Each number is 500 + 25 x the weight over its row's rms, rounded and kept within 0 to 999. Layers, rows and columns count from 0. Numbers have three digits each. The size before them is the row's rms in percent of the matrix's.

# q: layer 4 attention query, 256x256, rms 0.114, rows 235-255, columns 128-191
# k: layer 4 attention key, 256x256, rms 0.111, rows 235-255, columns 128-191
# v: layer 4 attention value, 256x256, rms 0.145, rows 128-206, columns 128-191
# o: layer 4 attention output (transposed), 256x256, rms 0.0865, rows 128-206, columns 128-191
q235 103:497485499505507478492548526532477505482481461489506473502476437476499530489436512485509508503517468522500497479505484508538487525539536524469488478537561494487467460488547531545495518482492466
k235 111:536540515545491516501545531531522488504473508494515503501509440459505497511458515494494455465537490485536504485527506513499453525466533499517509478496506493493476492499490504600464522515503507
q236 105:512540518503528491454459455523493533447516486497511491489506480550535502493505485489421487471494498456466488501551512545453504490487498533532513509489490507495485467534458533515546461514483496
k236 111:485495466505517508478492522490491527489505502469481472474578482544483547535531457499511521500493516535540494479515534488487491473466478499489541476464493468507517521561522472481542514529512510
q237 107:474434527505491525507477485500478481516525469486476506419501527517496464537537502470492505485461466552534501490484432472510511534494456507516475466498496513515541489500482514501519486536487505
k237 106:441487517481466498477490476526485521503429553520449480488504511515511465506551498534498522490491488506500470522496500477520496538465507501520466482493472509513538530509483501520476481495518500
q238 114:551481503462454458472471497506513453506492532480488468507496517477460486503520474507513466507471525439505498512500480516527497526494541525553468495490538485467517504482476456488479493514513516
k238 115:481514520508495473496531485515439493495536486499492457497490508510477479485517500517517496523477491464482513480536477537500491530510512494474455515532472462498496519482501511513472467500529512
q239 113:498503457523519539513544536536475493496486497500468488511478502496517455530521478446527491519494500519492484462501478509527460526485507481501541531497471492490508492489521498542514521494499437
k239 114:528471528489515513469495549505459491507514501486504498521494473503519456559487489418500487483513502531458476506499432451544479528482515523498481488500458517483525497475502533495505485494477467
q240 106:490526493512473434526477471523490460489511496493484510496488477469484485468470518512462482525491512500457503454491528543506506505476476510505507455494495499484507564488481522537476511462499452
k240 111:488557487476518488529488529499454536479531428511460526489516492516540494487529532544476517500491499466475541474515525528475472497515505469514491518510501460498491516490510481481501497476582503
q241 112:525491527502476487510520530537526516533513448496527487511457469520508489484503497509506496531560489538512509521491533528493495525509444528508547485485481483491541463486497510509553519553508474
k241 112:515511509475471539569518538492448512500503490461493485482450513473498504505490459492506516515517528461494530533482508486559485571514468551529535480521469472498502486489510525560512453466527506
q242 105:518468494517491454555524518536487466506510465466504483456486494488485531479510549476542504480482498501477473531519478514538507496483480487488450447478512481501496491549534521498507509428517499
k242 105:469508481468501477502478509574504496469522464498502476498496516476512478521476509502511524477481483465493495478463544536505520519462487481504506452530486461543534486531555483524467477442531511
q243 112:498508469512490480510453501523499522516487478514488527472475530508501493508499487530496511510477461561510459478509460527500501507489538474498511479468550543503512487530496447479523480500514536
k243 111:507467499501470487467464486499508477497476488522492504498506514485484495523502505508495449485481479486509501523493452472496538511518490550504489492525503517489485520501508434528501474543534532
q244 102:501466504519481556506502540474509502511445506499524484485512537481475533508447510492497526523531523532468501526529518503506532532491522489497513487498504486501488488468505496500501542507504480
k244 104:489487486522491486519504519522508490568529516506500507486475530478512491488486515484502500534467466466435488506495507516488507547479489505518494424488502479493498481516517496551501487527538510
q245 108:495547474451530539517482472463464548541485475539508503480486506517490501487517538489520420456523468496477478486535504487484540446521486476514501519486502504454524501500512483438505524486481514
k245 110:488470511461491509491481503472505473502488517491499480512498549512500493530475434488523504487486487527459522534516498483470501474516481496501493492487479486508448490550473503492502489444490487
q246 111:491515512464479510484507446496513508543454514442490530542530467500470514494474519495517505466454485508465502529497482482469481503511538517523459472522513459491473553495472479461519520456521477
k246 112:458533526514515516476487483526523530529434470462516485522560542501503548525517503505454476495484533492485493476475483452475493476492507497518470491539504466520509511504502500509430532551537493
q247 105:516490512523509473502493532503456508468480465509513515492459493506497536473512505513444501513520522517505515502477523500477461500537512482496486505421521513502504503490500508510509530469484533
k247 117:496525499508520472544491482476528503503483486491479490498494477518517520499482532567464504485514543493487498513460528452484506498497481438493572505489465485565490560483535489504527506470508517
q248 109:476503541492496516515495529543502542454536495489525504537482482522494454529527498486533480548511470472479499505467513483524494518504497519506567500490487520483491470509506517507499533490506482
k248 112:540526480525472502467496497522511524501501477506508472526514470519515489473530472515540464490499506530497488499482472497507526500476446530486490478507479513469470480532494539519506547506470485
q249 106:460520506503517494483515466501476542520544501471595490470473477472542497491443479522543488503507541523524485511442517497511510543522503524476486494484536545483498555461460517512436500454445507
k249 110:515528495490477493508551549514534450494491484469490536474493504511523539521541494502501476464510515503481517548468467513475527537570525532462489512506510465527490502500483488491475529508470493
q250 109:484506475519500524503497530501472476502486516493499496477536507562507486515531491491507513464511473527471477467511464510525481500493472502533511451538465544545555481493507521518520480516519502
k250 109:494455533470488481466470527509489530513500519518461503538519495489558487514497481528540498490508469505520536499476496491466517501482432517542516470514527474472476518488508521483497464503511505
q251 118:492514489488503513501497517516528491464535539531479452493537525480484530537500496506479511532496487523521478552492524504486471542464498509505512508495477496519468511517462550490484461466484490
k251 122:484501527529517510493520507517541469534492504528486468466475496498523422487508523491524497544502467502521443470537508503506520531526461483504476562548501534487471499478525509489518471480487502
q252 099:460511463491500537527467569480488488480513512497460518484493537538484491472510502496520522486510478491487519496525564532514516466504510508494517514489494457531501512491482480503467471490543477
k252 101:456524495509491511479541526482555523498501514583542472500542509503487472531521510477511537482478500464451508462538537496476505505481494487509528506518503533479438510505530510514558514478521501
q253 109:528529474484503474480530486489541506475518479528514508468483487489528489535479505470524493483492495516513462511519514509489517516563510508492453513504533522558487457504497451465484516504501511
k253 114:482479510490491487497529513486522544493531533529495508496498521473510520510476475508503494467494486469531508493533456511515495500488534531463478535483520511509527490492485468525516513518467514
q254 104:505505495504536538473478460477478488503501541504517472514512482498488517501496542486451473502528521496511460530525515476504522484512496511484485471523523534468480511505519503507533530541504483
k254 105:487532500491503542529467468495458467469468457522491465530510449499489484494483520488468466509477480504489488502514485538524520493558474498526484522526509488536494465493492500534504501533532531
q255 105:507528520550493509523473490473496466545492510524474515501472534489462550466536520517502548503456494527540520472510483506514481465533498523504521469507495503511494488521469517495456509516484502
k255 103:507499547488481511544502485452515489538528452480516501533485490495501483521494513532492551478494502514520503485498489488507504484476518464537514460505527519507482503505496550520471453460523477
v128 107:469514490482446443489496543520515516493512512497563506472489475502587523478533500493429443499446493514513499469501498509505490490477511530523504481468462465523480533517543480488490510512496507
o128 106:499548498531545515505494444509461495515501512496437497519509514516475453527520524500560540517519485469500544502535521485479490478484519481478506514515531502445523460488449510524472497497467508
v129 101:524522509495491490506512516544451478487547504503481491517510492533534519522499532456490531526486517460501467510496521485490492508494479515534450471469528499496502528475439500474488516475499455
o129 102:497510472510483519499488486469529500465477448515503493466467525459447520451484500492511543498508483470488566517498485498511536539531533480471545505509493484534504458507500471496538516539531544
v130 105:483512503454492497523509513481524504505484510522482477499476511469510549522450477511560530483471485500515510471511489481533487493481526535501537484526505529511517478500476553498552481469513500
o130 104:518469483480520515510479558490469477494531496439532530485508498516427441490507487467480496505533482477497507486486476466500495509494481503489493495493480500502498480494506518501464532505500509
v131 103:557482514514495474500500487493469495454461454472530485488512534505531515470476522551501516484518473469544530482480537500460489504480495517492466523497502516540518491499531455538504477484503518
o131 103:477498485501452506504509505456495537520519525519492514531520490486507461536529513508521483486478491494453485492519482488500527492495514525490514521472498509483516531530452528460511517510492516
v132 104:496503523505514485491512475524538502523525463488492524501472499494471518478505537524494488489528500490560490473499505497467497501476511511538521497484443491487483499478488508542487512492503470
o132 102:460484488502494532481509511452496512463479522531516476508530498512521500588499471452504486514480485471522536550496480487522506480548519479507498519517490500480515496548518471488488469535503482
v133 099:498482509467522530465506523523531499468508530468484487509504543480478482432506486481523490513486464488461494490478526510476485460489538504516519497480499505519502546494513513469498494514544517
o133 096:503474518512506508512453473527476484476481521528511503502485464475508462515503499503454473542508512533537505439512538528523483543503459495499492517499475478482518463532462492510489499499501518
v134 105:474460476457484492497492511502495532546510506458471519467485499503507506534478537501506468480505494505514477480479460475537454459533522486467524497523504500490505491521520463533549435509508500
o134 101:542499522498537476500511463478493505477502492502538499529505538476490532491507478489502535513471498514509484493480550504480532503480505476518471457499467503481462502528521522486474571500484497
v135 104:483542492479536510512467526528501501448504510482499532500466471537502517491518541491474473520471498549504501510573512472503513487501478493511509533509520483484524539548552505510448480509479495
o135 101:467476499530487455507534491509525527540541507510499480501483531471515467504492494502522537498504522461518492492434485521483511454514519487519490458542523482517471517478482512509515488478504474
v136 092:521515498458557484457528517500511561418540529483549501527457478456564521475535512478542532498495505509535496489532487521504514521473504501465479500507497464509525496521486525488484478448515475
o136 095:487482436500486507544476477514536461536520499498468494489517501573430504490486485494438461520505472484496467505477523479550480482505497477535482502492515508534460453490500485484473533531544544
v137 102:505525443480484506480548486509528486516504494519517515514519514512483483555455440532490510532496438467491460483529495543499505500524514482464502477506518545485542495493509498504508497484514524
o137 101:489468511518505558500452510492461520509468504500473498476474499486543491434506548514532505486515525484504456484455490521520499475523470497503519455519483499473456498501522474511511479504548448
v138 094:508495498495532536496486479458478504544477505504508476504492479518484505503516503505492477497480521485529497489529484460529498468488481508494500528528509528534485525489476495506506486464484491
o138 093:475534473454510472515511542546485533507517454532487472509529513470500506511485525462468529488521472477462515502487519522492510496527508502505504489493496488488524491503514481487518522505501502
v139 106:492541456498534502528492490518513511505448503507509560509486496476503522523504486484500516551536520476530487506503498509460479498491483462567467497464468498468457499462474486537513484531489503
o139 105:477468516468456513451511512515474506530507505562523475515525521500507517499481489476532464443438480509536476510491497474529501527481521523515502511516499459501526503538460461520514502483476453
v140 103:511495532530488553512554519463517490506442469547509519519541495507480454478484480526563501504501455513480497481517513517489461457507519500586508496506508458515507456497489480486489545481538520
o140 101:512511514486483461508449496492503488496506507474502497478471530484526517559509496527476454483530512512513524472478521525458517516488445541449496548489498530513521527496500485495525479536449474
v141 108:474456496516556499500511477506459515511517493499503480486505471505531515504504492510520469512540503527532528527493494496500519478507531500530499538507487493511496453457500510483541502481541524
o141 106:504550520437481507506498490509557471466478497493489500516524546519482521534499494458478505483501482493485447495483451465454461521522465509460490470486496523466497496503520500516478522490444523
v142 098:499528528459509509480482493500539451463503468539516504518482491484492471491498496534473496482495517508511488503522466533499451538499515500535514470503454513492491494494478496473471511491514466
o142 100:462453496488512555508499511464453522509532485510470479495564491507481466530499495455543455473508489464443523497499530521478546460495489462484505501558507455548500482507505485522509482503495505
v143 109:504492480527505480501487495483511491520468477493514482519456574528510497486474495487472515489516529515523454532477496485477550472487502529534512489471444482507480529474495473513494503529479480
o143 109:533535530480496493490481469511492493486542526512476506527512456468497553524503485483495488515464493473526515531539513525493501552501529465529502507509545465476513485540508442540551500460497498
v144 098:463470490525495543503490425509531527508524481519493496488472522474521494488485500456467544500442499509474439448494534498501447516541483508482508492501495520454506479508475493500538511517501516
o144 096:500547440512511525489472567469460532481510505480524484512504473552488483488498504502538503462545513473461534522513498537487502489492470492524514511518502463485492489482546470508461503445475465
v145 107:470494514481467446540466503487488533527495531512492445512494478482513536549531498472494526512481517473459503512508494452542523509559489469509490479500549463487432499495493457530481507572516516
o145 104:527535499488521480480530468483531523509475483487526515464526529535494521454547496521516521494493513508503538481525465508493517500479461518497485515521510527530517465527522505487495491437501448
v146 094:523495494502478516465523497468519526505462546470512495510539495483493529519487474475522449488454514476505505489497512475502546461470522495489496471458467531539468561452493501513506458483476475
o146 097:522500481494507502526468452540477494476521456503505498522502450524473498498493506515475487520495481579507510477522492521506477505511494511500494521491510529503529430531470493520518490536519521
v147 109:545467489466512521526501476472484538511548513449532509503504455549529518542522488453515503490524505445447529471485472482488518516485509515516473498480493491527504527503475510524504492474497511
o147 106:475518501527470494467472499546537549499452463505492491480492558498499499488506506514507475507478504517566455518503543486503514471483508465480503489523511516498483479495513553516489485481501510
v148 102:532489476460534561485476484547471532531507497518537565507506539519531522500506470513500451543444479481515520525480474532497495469498521500457480475491511509526505499514526528514528444482440514
o148 101:477471506499468515468498516454484514485557500483497513510500498483461489506520541486488505458502506544516479481501525528472503527479484508549525511494495455474501527458481498471467490538551467
v149 100:521532507478503458485487497530523514513528505453500510480510517510529485510435510512498498447507496479468467530480550509506526476496514520513452513472493479453503455523552528498492486497476497
o149 099:539502464486483511499500503464430460485501518492480530503428496509446532502515546506531451556448460502522521487541499464508501507497497504534513498559479479529485550477540471522519524513516489
v150 108:508487519487477495496480485511511510508548484510475490515495512559470506545475519506525487431531478493493546504477501468555470490509511492482500499485501494520518532525529488463513535535524507
o150 100:518521509531513529507491538509494484484486476528535487514486517474517484485497498457499489537474518482515477511496509533447531491494489470521515526546508511477520452483478522506491486489517514
v151 111:461491549503499512518467491484466492515514474481471486525533485493480499501510510486562525533483458488533511511518502486497504498510514532507469477523463493499439463509455503503488505542524490
o151 111:470529475506501529511518489516541506484483527510506535499522535487532525472523484511464501475501568491518519477532537540485514483513478482489503529476514552491555508496522502492473539446462439
v152 103:521513484482487506505474505460528488486498487525465491534472461492500468514490504513497512482501444523522444523479491538551496470536501528496484525475445520486504473536471500491485480513459493
o152 104:495525504498559496495540463492463489522503521493509497491513530485488540468493468490487489489464479518489518507471497493428518531471524433481478506481496449519516502476532504488514519453531508
v153 104:526490485501475478497494483496534542469497500493503507515529495520471505493507445477494560494525457516504514459516518475541469473501511515482481501537482515509535487564454502453517466545493452
o153 105:490500495509506488544489498522515447489486504514511545505462497438499498510504476528499508491485552453485491532528524455514512514535499494524520515455518475535518517501542471494489534485506530
v154 108:483539541465502473472506507521461515545466483458465491541487533531461514499469498520516499513505462472495522510514499493515462500519496557531508502502475473438506482538479528487485485508500512
o154 110:525491461504490483511506469487536502460524507488490486497475510456509503501504488427481522461485518535529482514486520489445514489533511488464500515482486534548487508497539462518505526502490497
v155 110:542442490511507519507478509499533519451500480520499486479468472517459423451511492458473522510551550496495477512483521464469500500488469471484540488502478489509497478526478522531474434495525507
o155 108:506565546529470513471467501530530457525488499485485528515517472448522537520472526487527515488482479496488541509500515545514492500550509508489538500503511478505513536497519464468556497497488506
v156 110:507494517506508532503514459506434513477513524497504519480477503470463502463468451484521493481511482514519516471573508490523484512546501492533547511482520513486500479533492485459533470501471503
o156 112:496491492477519471469481510528530503505503529525496522437495462519550445479513505492465514507514522460495488536495475502490501469437511518508465518490470483531524524483489479553530544497539509
v157 103:536440494515476477521501516488511537501502496509478471518475456494492516516530489510479501524482491494507480460488509489539530493522451474483525509497470502492456523459512484513448507499521519
o157 101:514540525475507536484502491547524516468461496493500478505502498487495511485497522480476497491551473527474485493488487506469503513472524524477450502512512518476529502563490510506517486489513524
v158 106:468476511489512528465479502498517446464500505492481427501464524528513478471500495463527499525497486494492514487526516504474518519480491513485523529448503513519512541486480515499511470458502470
o158 106:490511489492541469517510518538483563540521514492507545514502479478490562514497499498518462502521504471482493445508508519473482494526477491517518489520467549498495459510532475510475509537456543
v159 101:543496483494500497526509497517491520530471531493505490503534479484521508497524499460515502468474515511494487483476480515461496483506564478507494499492454498528528526476498467496503554479491503
o159 100:469506501464501489476464534511498427458515478497498517510480530517495466480474503522502478524504467497546533521481522470518490503503496519482512507538518492506509520478478512505492505479483532
v160 107:515501486472491490515536518508507481506451464492480523451521447435533469448504454475504489537513500513482482502483505501501551494506524509511508488544505517513476535520474448507483515510518480
o160 106:522494499502558508548449452467453472476503503493538485557509480515478493512495542518466512499500499527513538511511506506492463473505497475473500468471505502546540494503508543503482463461480484
v161 109:465497482512482462530518516519484507510528493500514503489520525503463504521501477446476545488506487536511511508509489509492496503536464490503447526506492476478511553509492514572493517515488459
o161 109:501504519518527511518488459520481488519488496445472469460501483480505545507484497557513486505470547481503478493514514498474479477468512523514515461499493512475505507490502484463494467468488524
v162 104:500474484532491485542477497532471499446470551489491524485478494521495507526473509530450545478510523532529524514468497525485512504471448530500487551526526512526512494492526483537486497490459486
o162 105:497518511492508465469478512461487497521544489484464482463489475529484464482511555482541467503510500472497484497488520471540512476496508493486505495491502530462497532517473494477532522515524505
v163 105:459529530492523477543524499512497493461491510483520523492482475467488434509506489492467533556547504524476522456509503479485514445477517475491505501504510499501475488479475497473447517511486485
o163 100:475476475487497522458502488515514488491491496503465486514505468510500545510495472486503508499479512482474443533501450483536478516501461512502483475497518515498510507518556498495495513486525489
v164 112:517526479547409492465512484503482478463496511490532560519518493528507559522511494502498481507493525501474460530456469500505539439474508488476474527498541486513457475531495455472501507538500509
o164 112:489489518487553493511501521500512556526497532493500460509472528494456477480512467496512486508459518491478510500537485543546501521521489507526489493508480497504546537454467524514515505469473517
v165 095:484502479513548482517451526524471507466479493458508504511449510478480484524500533519518442476483480490491517507470506552489487517510528506518533544474495511485525485476532451501483489486517495
o165 096:500493514487503516535531471471495506481536474537484525483505534544518481483495503518497524584518510497490475481476500516505505470483471461507486545504483501487505509511494537483516505512481507
v166 103:517491522484518525482500519492513542480481538462509520496517516465512492514506493528482489507461493443515487513510524495512491469500454449481513499527498486477461530471524458479531501496497528
o166 102:547476474510505525533528463509523455513513490485508498514451477533478489502495506488515525526536487553493513511497517549486481486460482528499470506496453484517563491541466519495490509481487477
v167 108:506500521496477493501553510496433485493527473509560505480536490484488533507446536504508550521520480507499482476520543477531469501494451504545516476515479481510492495468541486534505521464502536
o167 101:519496468508507454466517492511508487497499498480456522504493494481522493500530495495503462490524515516541541508527499526481510478458552541505458519489537497472484516517486486432545502487483489
v168 107:505512485554541501500499537509502466519534517493460521528443489511484491556489494494506513512497518454494538512488478501490528498508526485536507517470505532494492493471486522490503505471490517
o168 097:480466513454480500476478476505477534520504453493513513472484538496545513461457510518487474514463502524481437478455473444483487528487460497512469449519486477505519494525490488530494484531501499
v169 104:515504487467476529496515531512500521492483534522520533497504469550500509484482506454469512498505508504509551495546482493494434507534457510499466489516482478478458530544531499505463454498508522
o169 101:510532491501460486510492465500525510499540510509490480473476540458492489502499550573542500493518466512468475481479563506508539498501509536488502527541510502504579482521503478502510500488482516
v170 095:468485461482508482553504486517520502477479478518523522487477497520509485505494524475520490535489491493472463503483518454464520502530501504481513508502484513496478515509485468535480464519514492
o170 093:493567516508497497490502475491474523502509473523537513476513507485495486520498495520482528501502460520496497457524496508541482471508505495500505531495500545558502501557519489522523482468523477
v171 099:500476469494500551524504511514516512481456468516518522539486542519467529549481481533498528533459517504516490546498506460519516498529465456480505461481525530539542514464539512501488488495447486
o171 099:537538494528509464531474506499512474482530509490483504496483475479541475508505472507548517465534523487468490476512491535485504515485497502504525489501532507474497514514472504438541487496509490
v172 095:491482476522496472507459490510496466478496505518478483489498484495523481538521473543511500518501528470471526480514504515502517536510519500529502452493541523522497471494487491480474523496521548
o172 099:495496523472496567548500479504498521537465501471528523481494541495516510530502518474470518461493453471525475490507452471485452499494474504482517514503484511456488540484524539485514495515496499
v173 099:531479528501538522520457475518502556530480522495501495503521515476496554482525533509511446485521467495458510496543492485509454489515501490530518520561531489524474465537497536451487506526547515
o173 101:509501467487433460505549523506507450500533459525495482498469486523500443495512496478510505496506532542515490485464503486501548521497511507471499505461456467512498508409504536495467513461459491
v174 106:504507456465480494531518563480507510507523476488518531484505513494486498500462513469509568480511460493515521522507495521553526460464500521537525505473503475516486507507541498515494510507523474
o174 102:537527515527501467445513481547493501524511543466494497581501499472509546502515474504485438505482542502541498510509472496432516499508527520544464503472453508457534515490459518487530471506501543
v175 102:515471526506501510500476506467496477521517513525504461482466476483540523497510516489514563484496484505485505513483479527440501508482489466485503507501524568528541491508551465487527494492494466
o175 100:483502475482517474430489526530529487461506462484474541489504508513452476499465510512520471460513509488488539538509522500537502504535517511483476549488465478530481520515483512484487467469449504
v176 110:517517513482485499462520503492463513516501538466467508497474477526516511481486508509491470471499529506518531540491537531444512499475475498495516512486513482531504485484512467509489471490489477
o176 108:534452507473502510549519497528532570492558494466486473462534526504466513490521496488529503527467472497517498485524465494506520510507501539503506488479507533515518504542527506464469489524466539
v177 093:498528543475504516496445480467528448504511442463466524494508483467485525503529494523512549515470466495518484483511503503510525509485494544531488484521510477492481492548452522532483490509487483
o177 092:482497434520518505498533456487489532509462518491523512502468501517522483492494501472505452489525486540468508501502513467492483451506511461514510542524505511487511493513513488497499505489457526
v178 110:501495486546522505454492480485480507514559501490516494471501519507502497510530473551492510467496475544518487469504521525483521472493500521486526511475461539502507528487512484488530490526496477
o178 104:529506508528504463473485515523503511501485470508467500505478493478507472497473498460527494500476473475495517474454469496525502495499528532543455500506473477501501485545488496541483535497499502
v179 107:513528462508493450527524502519540503497511475481521500526456514520479480469486519490478472497496492482485454495518496482517491519515507513533507472490473501518506551513459522515467508500484485
o179 104:497475531494539515468482472468440504529516498502490474481489474487532517490510498493538496531497533513501524541516514481499491509498537484497489539501489485536491475510516510516489517498480524
v180 099:460514512500527485515528527517557496492494581480507450481490530475534439520484479477472480506515431507478481522521528482473515488475445483493494515504477520498452543505474496457547467522509502
o180 098:499504504489512483506468475529484495513547481515449517551517466494492537520486466548510529463506540493521513491521488545533497488527504553534465507491494506513509471506503472524478487441500456
v181 100:509507563508500508501501514566516497476485500489480526461507532476511496493498531527474492496503558459479510526482533502488569492493475483485513529491502500490459527470536499479470482508512481
o181 100:523487479490506496500511508480473489480563507512515499542520469553452475546520520502477518529538502544540518497522488536479496508503522543512529484499500500482501507555462521501533475491464503
v182 098:467500503474518508480450503503533502482511472498479518486523499502486483513471499504542544516495466473529489535519544495514479497534494528514460487509507480496525477479531542559546515524502500
o182 099:531484559521506492497491502510472525500465517436564524517431488489482485506504537510503486505516512499445475446523496540500500518534492471497508506510498533480498536496510472496489490518474481
v183 097:441532469526500472448499512492502516473487535500508502527470507496527545508484492558479504503477471513540478459468523493559521451511493495515525495497503532510512513467532517467475532518464493
o183 098:496478477497518531505510504493454474451484471509473505503496478536471486527567412478516513512518497501517519495478470468490491480508489532489495515517490480510525511498457512503514456484558518
v184 101:475474499515507492479496486541512462556494503476498517480471508492475460517500481489575452471486466505476494550510524492511517526545502446536475500476510503465498524464473506513497523467465484
o184 099:515521485504486503525492497517500506471518515525478447488480514505511534475433519452498549473513530519536507461543498518490478494525487484454468474538455429575489437528487485512505466487530534
v185 095:510507504479516512478524528473513461438492557492483485462508476539533522534505484522479521571540456502462500500541510465507519512516478516493509481484545513553524552509511537464542482498489513
o185 096:507474523484488472530466502536473511493514475473512535504478521475511456474498428481503516445468510488497475486441497529546464491484520498502525482522529503473493491509459496492457498475536501
v186 115:508467507480546513517531524502475521500464490520502504488484567504494481516444508495534476523502547501519506486502472476507463481545506479446470477477461482530527558501490500525472494519501529
o186 113:540532530476459488469478435506537479502519498481550444513525489506547471538488501478483481506547462518506471496475535507470511525468482498529558511490526484465476493546533498501516505517520538
v187 106:471522524475525498470498492518468530523546528496497502489516501519441502467491547496526467500504482493474487485485533518471504476535497486514453443522516502503502482516487513496521573545543499
o187 106:496442499506470481513497500521537496469487500521512504445497540453516516507514509530488489449483520477503518510463478514540511474498509512530491542488447461503539509483529496453512468469507516
v188 111:560479492456473433500481539468543534505468505543477514498469567510485485505478476467485502528522492492451473484557516517489460489506498508468511489513465505511500496471483497503467459509523458
o188 114:482498496485483556498517502544529476482510536468539529502526448488488525504507508535540535504480511506527516476487473514470549530498503530452476474493488482509521527529486478499513500493504519
v189 103:481484478508514518495498490515514516497481471492501486500546516558479495522512505520453565502525520473485506524520464534499496516520504500502528482513485524543453538532476474497477492525522506
o189 101:532489514485451478529516471492509529550513512481531466508476455484524504494499508436540456470496519503535506471506495512493487463479505537474474495487529481496538454498467513534494477529505488
v190 106:486525530502483494527465511469549525515516510475540465544519522458475507478494514525504489494485518510491532483534518508470526506501473529462497531484491515518491505470534480426516471501507463
o190 103:490532499503504497534512476515478470485517471525460550451508450505497463520509496519488464544518502496473435503465515487465470505475524493527464520516512489465495522528521525509503513512497528
v191 112:454522482482500468482502519553458466560484475523522484496503511533516475476478479548512478483530482476471485455542558488489572502479510534521514500482453462481486522536498532512523532459493532
o191 104:553476512517496523547512467494498553470492509476496522522495478476484475535479488488503503509512499481559525516468472470491476452502500454507495486485502516515516475447504461508490482535503471
v192 104:501551514549485476541495505449465467502533491482510582459492531486476504499518507523493502521540514509502495480498494480476510470513475461510481491521516512525505461494454525504435494511485476
o192 103:487477453512529518484486478529513504525476496508499498498497507483475495514504491441517510481466483488468508492510534492550515546508542482516515524488418488463541515541516477487521489530533547
v193 107:491537502486483478532496504512498515476462538493508529443490505452482471507504493487459498510504469469510484490479531531492483538494508478512497498542532482496515461442493451539506492528526433
o193 106:523493516485501471460485482484500489519527479489524477506516516506484489512547498485538515475487508513527532513507493515539497473491470515524475498461477492493489491547494507448535493497481527
v194 101:496538518538485489483504516539465537468485509481490463517519525477513518506533544512539515482498497507485518524468484480513490521460483482562549496460467480505516516521544480468486507495512510
o194 101:480461492508496469487465495502503472493490527537489538461541519495479462516472490510433502487508504542504488452529525492497480483511533521491474512512544516513519501492447512523499508456508491
v195 102:467496561494493491515472509475511501501519515511469429504518472490476525509472498505510541478463484485503467505465546491476488451492494522511515463450524510508479485523476502438469529533494514
o195 101:513488459462501514505527544499505488495496545488523507484484494511541516487510487508476480538510524488533516525518490494566501506530483534512533500541473493500516498493529438507493474450507496
v196 106:509515486500500488510472448518450492511517533490448491499461497509520531492494520544488509528485493494525524499502520485499426497554467492507510503513495516482516439465513445510479486498514492
o196 101:486471467519485541475524545514499527511494474517508484481563472476485460506532474450518508510486520497474480456453481501511498525495489479480469512474460519535478544502516554460496502474514521
v197 113:518455507529493496483526486518522462535463476514533556493547499534503525463447508506468456445494481548473428496519493461506469499503489528534491523505474513520493485485502520488441515515443552
o197 109:497549479497517465523472478474463526470521529491467469487454505508481445551469509506504538503542485468514571497474518481525533545529518508464463480493493491532508514480500481513492475485532499
v198 101:514476535482491477476518522497489497460532496504514490514467507497506506506433487504501529505516517498508464514503511507513493472472499522535482506492540468498485451492527506465468490517539493
o198 102:480528496488496480494515479463507523485496528500494498491531487530481512494491494491453475516525465469533483470502520487493496517547486499478530485538472543498463500514518492524518506445471490
v199 098:521519513522507488476521478506490484474463488513430503478488529535550520487548526482549494449543498489475509529473511493512480524545511529551487455499494410526537539535551490482495475545531487
o199 102:468487501512489489491514507529510483534543528469526479514516476491447519487486497513476508490481571522555506458468500496505526555482520486480548523519496506522504493477499502511470483462490488
v200 107:511489502529505492516521469571513516496554459504485518527494551446499488488518506470486514491486500480508482500498444501501475508481497499472497478530471484499498478499487528483490510484510509
o200 108:501473464495501533496471521431507486504451530498522489469470469506521502512477477503490525529530499536490540495497543493482554495504507536574484495462494496490491484513508491477514485518462457
v201 101:496468492504482487487480515489452512548498543504548456480463496486503474493500509521527477472477464485488539464504514486506536545527428510452535504528542507492538535496501481493523479478476481
o201 097:490529509477495424506508504479521523448579481487456465505531464533482519489504466507477513506527514524507505507505504517496507503544529523505505467497499495516445482490488535506452521485513464
v202 100:549501461535489541494465476518540525517494554553515500507472514509506521443502463523509471497525511489508519478511509503480513538487484547500517518493542501467483515461512485502534523464488491
o202 100:478522566462454488512504509464516489475522488482495528486543478532467470526457508477434500541515519484497514483524510517537512457524517527496504461500476525508496498495482491467496538500522458
v203 106:501495517519490516503547520513457508546479505496513512523473489473475513519481490533502564517491520536514538462515499473465518517500464527491480520528484509489444503469468486493488518512499526
o203 101:539504442489497554486508503484506519450524488475464478525511500523470518491501521465523483491512506480474486507508544524494495476504483474478522492547504527513558532495555491474518503486463485
v204 108:518508489479458487493525532548494490491481521512497540530472495534483483475475483506500467547504481454485491495486500502464478511515530481543501452483486473507506511488498547512516518490498521
o204 110:452458537519516527522497472535501502506486512510494487462492514482512501512501531471530506453517521512516557514473513470545502513488506509456520508521481505482546487506497515497490534514468449
v205 103:486507513486529469533497481551504531503534485462507473504497491503573528450503511471502487513516493490509480520495475447478493515491526496493483524499497505511489555491497500515472440547489502
o205 100:439499484529483490485485495454503493522514505490513521522504517511482536543524468483476546502467489525499510485528509541491523492517542509533522502486510518455480493494516531494495525464463472
v206 116:548520518454491487503517517488503491481521492528560510524494529476508514460492464488470462479529548517484510522490528512493449492537504544511501460503480552525525524529524495467476496543523492
o206 112:522492490547475481545474505465510482481518485534525492487515447505489483543506516539533502499474466493493512476468488495490552513493487485499512491504516468482534473539517525495506489493492513